From a checkpoint of a small transformer trained on Wikipedia.
Size: 16 layers, width 160, 5 heads of 32 (1 for keys and values), MLP 448 SwiGLU, vocabulary 8192, 5.74M parameters.
Training: a variant of Adam for these matrices, 13169 steps.
Each number is 500 + 50 x the weight over the matrix's rms, rounded and kept within 0 to 999. Layers, rows and columns count from 0. Numbers have three digits each.

# gate: layer 8 MLP gate, 448x160, rms 0.0977, rows 296-309, columns 0-159
# up: layer 8 MLP up, 448x160, rms 0.0956, rows 296-308, columns 0-159
# down: layer 8 MLP down (transposed), 448x160, rms 0.0949, rows 296-308, columns 0-159
gate296:438549468458578526523490597474512420495419465423475447552548532538518481536510491424434406457430554435523492562518434445413525498402511511435584470529498607523497533485530495515513638472478460529517488498511509477539512527484448470521528412535453543541578558521400577478478359486449499577382464482469532553446493558558541499510494431504461378503496506550459574567511449550479552447459520426516458589571449564467438484440569526543450473497513422613541507478565486374519506566508509
up296:615499468509523451509516471423510590523547450513539508570489499531359496527611508560465570495581480512477522384496529442516520510535516517479480552466494501550586458431520536457555458414543435561440555563526471523496514578438499518574495481440548568554516430438468513401445549534546486533436441477426427521499427558484390589396469488436452519524470393437453481473598479471476527516483600405547574587521471533597535427484467490391554461560564423484501588420522493475478493500420591
down296:518525457485522455437551531505528546534443567431483479515591522464433453497507556486564430519545586468510494602484601658499500540456449544489608440468453525498518474573526460474559538466536435541507426460504562453569488523468545482403450446518530540496503512445562496547585515534550467462592501497504547546432606491487587508581509458481564452580573427505532640437571371503566524521545366477513568524528536465438303504463462437562564568483555471524442518528439505484500469443538410
gate297:505488560531566555531541510450478557347461516495571491489506474587506508370562486552539510480464489537536449579552436469553400476516538632438522570484420447470567496440514482532617454512573489446406490468449498613452460538591444438550557547481494547499451512525405532506389451513442558494441479477520472475487479527491481510540509501387508511438520490496533546509523496533426493454481525538486544539486494507452498405508450477464435465483529509512397515460533451446496550593507515
up297:455393570547551521460479556461526426462420562437566504523535538525489435498427449522530469538491576411543452507531442479517429525430443503441535526501432549479493440535496519539526504430422514491615426494466524544373505485465493479512518468514526609449571465503584487545459511483430567462464538508530558511499479466494472485509504500478401468427486484524369495520536403461497426565471461510471436459516584490457546498557490396530541594473503489446460523542490488460517509491411531
down297:500517496485504404536497530424430469474524525497485514457515457410508447574448465470403464558469487471454493500516558408484542459562462567568432490548514539580511549553422559469507513522495476565476513609581562451531430501478470570535449451474505373558482508494579420550592454472518440590487512520565513454508485511484546452531457466538501507568527458486487272488529557457423471465489519448510535506484496486563532554401583486520572487477552489515501442547483504532512466500537483
gate298:504600436500420511419532425473489583545514478527447535496460451491578512498532546550457468466487498455512557564525552489436514597373475561444491502593512554457529542496466543507439483536463516467492411590519403560528571486523488543320444553453458540470437457472485446485503505496490489575491460570555464518471487513526398424497500431557513434451495568449422483491567589492432528412540413468541592505523528466482500555470562523530432480448481541512508419456511428414508483437433543
up298:472531464592533449493466537549530526506383603496575612437457502491466482544528471578555539475515512409495522475511513568585493516537452444480411437542534428455409508522617513503621489541510487557480481524525448455468449474476508535538493449487605526518497436587516376533556397564432539550441477493482448499463537515459523429462449479373503479510448588413481519476477495529545534531528449474534498508444525551509512497535415517511438566542489464497447455485473508472503413587483441
down298:495519511468423532503486460463610489511483437497346486510446535529454531439481582409626511534423456527557462575509510465554407420471536542508428568552509506538502503512450430560498460485400483393469539387484467473521480508475546449495459510504489562536485484540440499488382508484547481511500548556439462551439458541462556525446496571462520484515485499515516438447465459534526527524458584573408505517540486473349555512483525477477508491461514476524535558446485433526436515513505545
gate299:453518569544537502519529524510555480388532610561494444496569504524452454527502455525486568555488497537487517582432414441478493454447531495451520517539452534529419460562557453557566454504598409551470453486423510466500589495525460435524448452503440564475478505466401541507501488526549456556455486440573549414497516475434560408574497515461372443482499513531486511548497548475522540350468609513564493479615500466568507459457518505477503479521440587522467438534487511535505423585520482
up299:497530487424475515526531545497511560569651408491458477446551544530501525527533506424460548496558438493506532622507446461521593498458498506438593541509549503402492494573563564460520461473512412540468491505573565488542515465458428624505475534515624415407479551494582503523505520523452482582565559565471479501590490557527491484536420541499480378414554535430503503545503490521608545517516556474495505525516528449436571437500421430412466450491507490501617554541439507478529481455527563
down299:558494448479511523518556509504529540427570567424450411501450542483416566459460467533581444530446581465501504464404459424487520500451470467504477538473392495622547539498573552497562444576505454443454515463486495569501545549480606469469520501548462521452497518387450465505564606563499517499503472439456517425556439492490524477487612480506462481453527404501480530454610587523415559381528438509531518460546425457494427391414459491553478428529464477461499540549537529497468639552480469
gate300:499535566447491372502534477529493530491430544507485422519548493535537424389576434500461465478484483480458520433479496488424577469501530472506475507455565635460482516454382496433505445529451542439505470410466456536505523525517460549513571485486494502529574492490424471500406567581477496489543476396462553434513491498550501524435495543515520480436498473579530531563535520458497534583552426531491514583557590472527464496511489415533510528486493508545503467523550491523480413395444496
up300:553495532512531557567523501429603486538522455484468508527500523505471524485439562467613414506542485517495479466508439521389474503453394468547440451442479487617512443590471505487554609527441552447517494535559445507490522449484519450564479451501452498471481529517468563529541539503535402493501460508546484531571445455475485555485541568551499501496508513493536499529499467473554455530470566442475484639375537502504457518488535510414406435508452498522461619489511510591406482498552504
down300:482508566441414444495566525596410502505518518439525415580485419504571409452502405570457492599577479458514491487574460504465546428491531453505589500525582552517511500502504474489483482537478498535456542463494478488439429491461462532498583526448488497476491454485483558516546544537486512497490524499492586470559535545454533539443488530544533391420503423565598595531530538409548521541504522509517559502471566497513477468517567518527518534526506526612522473542432525510497560524409494
gate301:467411419540582484502570555487547529493451532608472492483408462474483525539496503529567631555525464469535443494486430481428529476563482525545454530462543564456500422605468526472544536374461451517548450513464449468470534604545511506492487454478501486540499486556419463518501460505473575545502462460427531501545526452546580546535443502465473440471473576567484499490507549504517432371467583566494474599498477522495487499529513541519468442433557476543388514459543566450540479503500449
up301:518545590514495487516542443500489500635425518561516538412539580393526568501422553508500475520489543533512506486559408488585518419521391477515498477397470510488455463513384501513459522552585511423564521495550490460480470539553437524414523426521524471524507476467570543573498559475477443547514448502476486546590462542505538526470450509520469478476447532513543488477462504588504461618473547500520414475577567517516474541464378519481507543494547527436537592479400492568483434609501445
down301:487516578527358467430501533521529465475477375447555522564601489484557500449546492428507504462435500471468469507541482491553490549464542520466587508629466574537584516437516534512532481552478502444440525513501545530625555428499428459519500554504498490480458477486547498405498443505559482482475515489506515454498461407566518452517538392573439547594508432443496358563549541503439490520555467485483442419545490392463589553540504449537536528530445536496588479516559492515579532518473540
gate302:481601506615499494510474534486545456521467569553478454510493447515468449484532508519416369434496494442488508514462466461459503518552443433477513531451548532366501503569459513590606498433539522404589432598495430423461498500489463549527483499554536468484482473496514533530455406507557548580404469664542508411422455538495495504426567522509466437451500483491488478508486494471501482547465554434599460518565553456469440374578578505402517471442480465455416445473556566449561463496535483
up302:490522454419481472494586537511462522486584507481509543454495534556548447573385440526547403462577423443550602405566501484496455564443462434501401369467480586506552458474489463537445510496505472513486510474580406484469440475460500549477493576540526566447560473484567437467523565596476529531519536514459569488437515510575465429462540530482490397510597481486624491503467471500522495505550520507518505428522501519550516463549480556468484461560550456431523423413534499578436472521552455
down302:527506445517540526470572508452604560446538557488437562489370497509530506476498576526474449558450495490581550503481507449523435549497560510526507405482433511494456535514505378427471474466493467501476538448474499453510499484508479452542468478551393474437492499571498416471515508578506474633520477572578462606378506461448422584551367395524540596588455466521463519459502511447574557511570571476506493539543538532454533531438431498535486444516410538499529482478449458597510450516441452
gate303:393546482475568475608557458524404452494599487537519504455481417461429516499476410577494458514536502445357499568509439474476557542408549511514589609555515554422494592512522613542493573514618560472445606485563534560492478413553416463487488517601447548495514510580558455506450396476547515510557434545550467422413460513477648429502478469469503526462482527486533523523540496520409531461514486431562537506457356499518442478485584474518447562411570457505495497508492538470432519488466458
up303:581484549565548495511430515439398588493460469557499530590395384474454517437441485491551514513490551516445412470459564514504505513556477476558518428410466464571419520549553519498436500472442615591517462404565499484457488507464510535447478452423514455603428615590626520563463483464507416552457480616554485500543519518494478495441526478536508402488501554484438534489497499517555527481409437521461443483537519592434447514433463430546527594489488497535496575490498580557421480454386484
down303:429433543494499566492493517480579478521473494546391561458447507517533504499543477448482458496463513359526486404545483578474517571485463580530517528545433579515460515424444519473521509553572482544565541486454568597464494497558495514529490440379427510532454568506407448504575468537497516466453501475465540451542511536440513557521532546556481590486432540405428324605516429479445531506551447477598473421520505489468540573498565522503598499358549479516608523402416519596506522488533503
gate304:448490437493558455583458478480515573537488546528484517502527461593506409501657518631515494467492537529529476479513507518457500504480534501455498475549495489534463446488485405428540555518521495447415522544590479486424476489558515540454517457607504502422485560542551553430483474516480529547567479497491525422475618496531545472470496528448463501476386485527555540579496549471657562498560513507422508445534472459478439506453536552549441482408532480597565560487562511533471462525476520
up304:496477457534389439482566562556569441513517473450510471487538481651440461499530446454492532454483484429507410448505469480481500446527488473543651476451501427509513460428399554494567492606511520538584491485526526499437503508410495489572548526451487488430581547512423552572519580496569456523543513506463587498538483552629548475542410437463551534495488557499576497558547468469519413530514542450525503574520580488502502494457484551467512509426543508473406540536397496565509552546540603
down304:481452584541552468498485532525556506477536501443498491479509489491569421547501515535440494506510564472397574501485448620505454460554437466382510483416458506582491553613490527562529470527574530441478391500583437561426534548522493538516527522454595571479489471493477527496407508500390585475492483499448512480488533482489440533488574475474602548358477490579512620487472497570523476456440493550502525496481509542563448527604449445524428647527589433482518533552513540480495420488521506
gate305:454510492553538511537434488415503389654610468484525502563501554446455496526573484533483518513550448551455470412538516563544492556476532459480508527502443487486490495528493516526493457504473492511488507502562446386466508530522488499524485588528526583422454557490495480442457490471490476438494525461538520510476534470403445378481425585489505507487542481425571495503487467410563552468458400522383510516442463496538469388461546468492509433532425529576390482462460503426445448514499541
up305:407468540481542436495550484464519511594495480490508496517571438510529606463506466506608523525477402492596448466587484485485442469474472581590537548424414602471493547490555457421478558469481476512556504526451562495545601552532542540466430519586584554435509441542451551515507421475518537496541489531436487510535437545528494529539487447535496486484505485514391489466503478536582434549375458525492387584510450477541488399438518449501504453550384476486494528544459526466394451567543518
down305:480327507499459480529503552534450522568514535514466559511499493520460471513423603542533561469480487435511503550522528547467483512442525563502467576487446525480407402540549449519457536490448500524426544524600485487530533547505503496573430554539558492600472404521621484515379483553512507452535524557380416616488489532508467487538484425475453516456463456577396614475537493540492538511488470491422494573442501550544513459445514494455579446466434475537499557549580542503531465484551513
gate306:455459501556521401479535504560436565484551511526484462402561501507545515511537457567590514402506605551530456515507442526469496488457530520420543486495482402560528466478404495486490454519519528487553455591475436431492478557484438540456490578519470495464508506476489460467561506464440522400515428587470530558577589444420397504412536487604584531524561477473482502489446458485391590429448474540451463496466536610440445562505497592465382467516505444542445508497488486490471532529512500
up306:527518470476498443447483411528520488575495461534477556461560497427508492515494548420531483513538449509510495527492523461472560418493472451428568517468520491604429562530539432461494482574523574442457503527531428471555525596384523508509527502449388518487472489579562596465527574532524493390507446474558570470523461544474465419504417477566548530493574463436472535482484547471472466538563494501399506499521556499494530564544483548458450540543522598447509420454441496560510447553481448
down306:445465483487475456486510543573505518502443498434442459504483447535484420458442523458525482495519464501467455458482485683517466500496525508590431558534498508507536478483544447537470445432425502532569505546567499607423520492439400438542500460444558459572523515386503610478541455484455531492477493504538478461471508515539476460411487490481483577518549466498414692544486444480565568411488528509538489611512493574580462409544477446522435544499474461459606538513522533467471524451530506
gate307:502470454495509472365422476566520466521529528480571553490493626421514473453457427496554384402551519460435480505421495536590431503479456474489529539541400500546538504497557426509521365430532490436619416579390410478473510505460535486462460589507466441497437495534505488520491491433508441462478396553541416474497402467401499439577459480505460482497506480486451525452526438481452407489488569525620554460542607491411502437489454535564488533453517495462464411542506532508470486536517522
up307:525404500493576532545497558456483542533521468571556425492447440515580478494484503407442596461521549507515525438496502515450424531491513547489495473505455438426497506489490457496426582564544497478457518542509584537468524439442484549571506398493556548588538522416574457484489481557499443533536429495433450546451575579565556499435561510481451456539504652499504509557490428605488458554521501487468511507478447516584521516610584444405424478565498580612409404509520464487539463415453521
down307:486478454503514501378483461602454463540540544423535568501554571469477503508504486654622411495546454433494476462450499411630477496449531485503576552494451491473461455539488461514493424414584463485565542472489407540482471513532529466425501585566452429484520462514439491518519512452522464435493488473561452405529443434468475477524450435528494492426481451512531596421481491406441475513497547511551504497449592534421561486453445498503542469396542543382511540547478442551483513579496492
gate308:561604415562573419463539451500488543569448451508471431478488439558521481546454588535450475554478483463512451471431484521458450493457529521544498478459501471530458506501440572599565566439464397504504469513567394515484450469523471417471496433527521527516467587402513568439538432471470514469349525484518539401526503520434483497481417537414402517490509487501499530566395589526576569485517557512506532487535502520474390568592554505557397511411515520542567483408427573400518594400558481
up308:438521512445641513500551409491516461575473549484511547477504534498594482527441434488501549560537489529565477547525504506488519519557436495422440576441566673481438452472537516532498456555508513498530412452484414443445512474541432506446368560581563577517464498534465489561442437524509581480488408421495520501410472535466540510493495574428535542473504567485509498563522546553488521492494532545580566535506505509525473487536466572559414462431511433526582581529527523511604480523405478
down308:451556521516546453553537470458459481556520429631447478521517489439473581610521506514471428501464456419535501547548455559499494617545526471480537507548511502476484506456498455530524458553553503569604512524552426452525395431399525458470386440493580459401554511455502527632429576524449508509563527501521404450469531561525427560406470471459613480548453456542556531432499477444532443530537423475456522574509504512475480401569551513443512529513551464527511521485516559519535518519482512
gate309:430458555583549523494487525474412466574537574518427538483490484491545457417546457468455496536542582500420513551415462515526393597395490460555465556499504470579499555520530511489551539560455468555523549589520423517473469441478518516504520582493507462438445527504534540547476454452597472508582439510541498492535490447479504478616451517548437463449539437404455602536378487489488513489503482456561535449432408524474429374416509480521521581553452506454417528506553541480500468433527557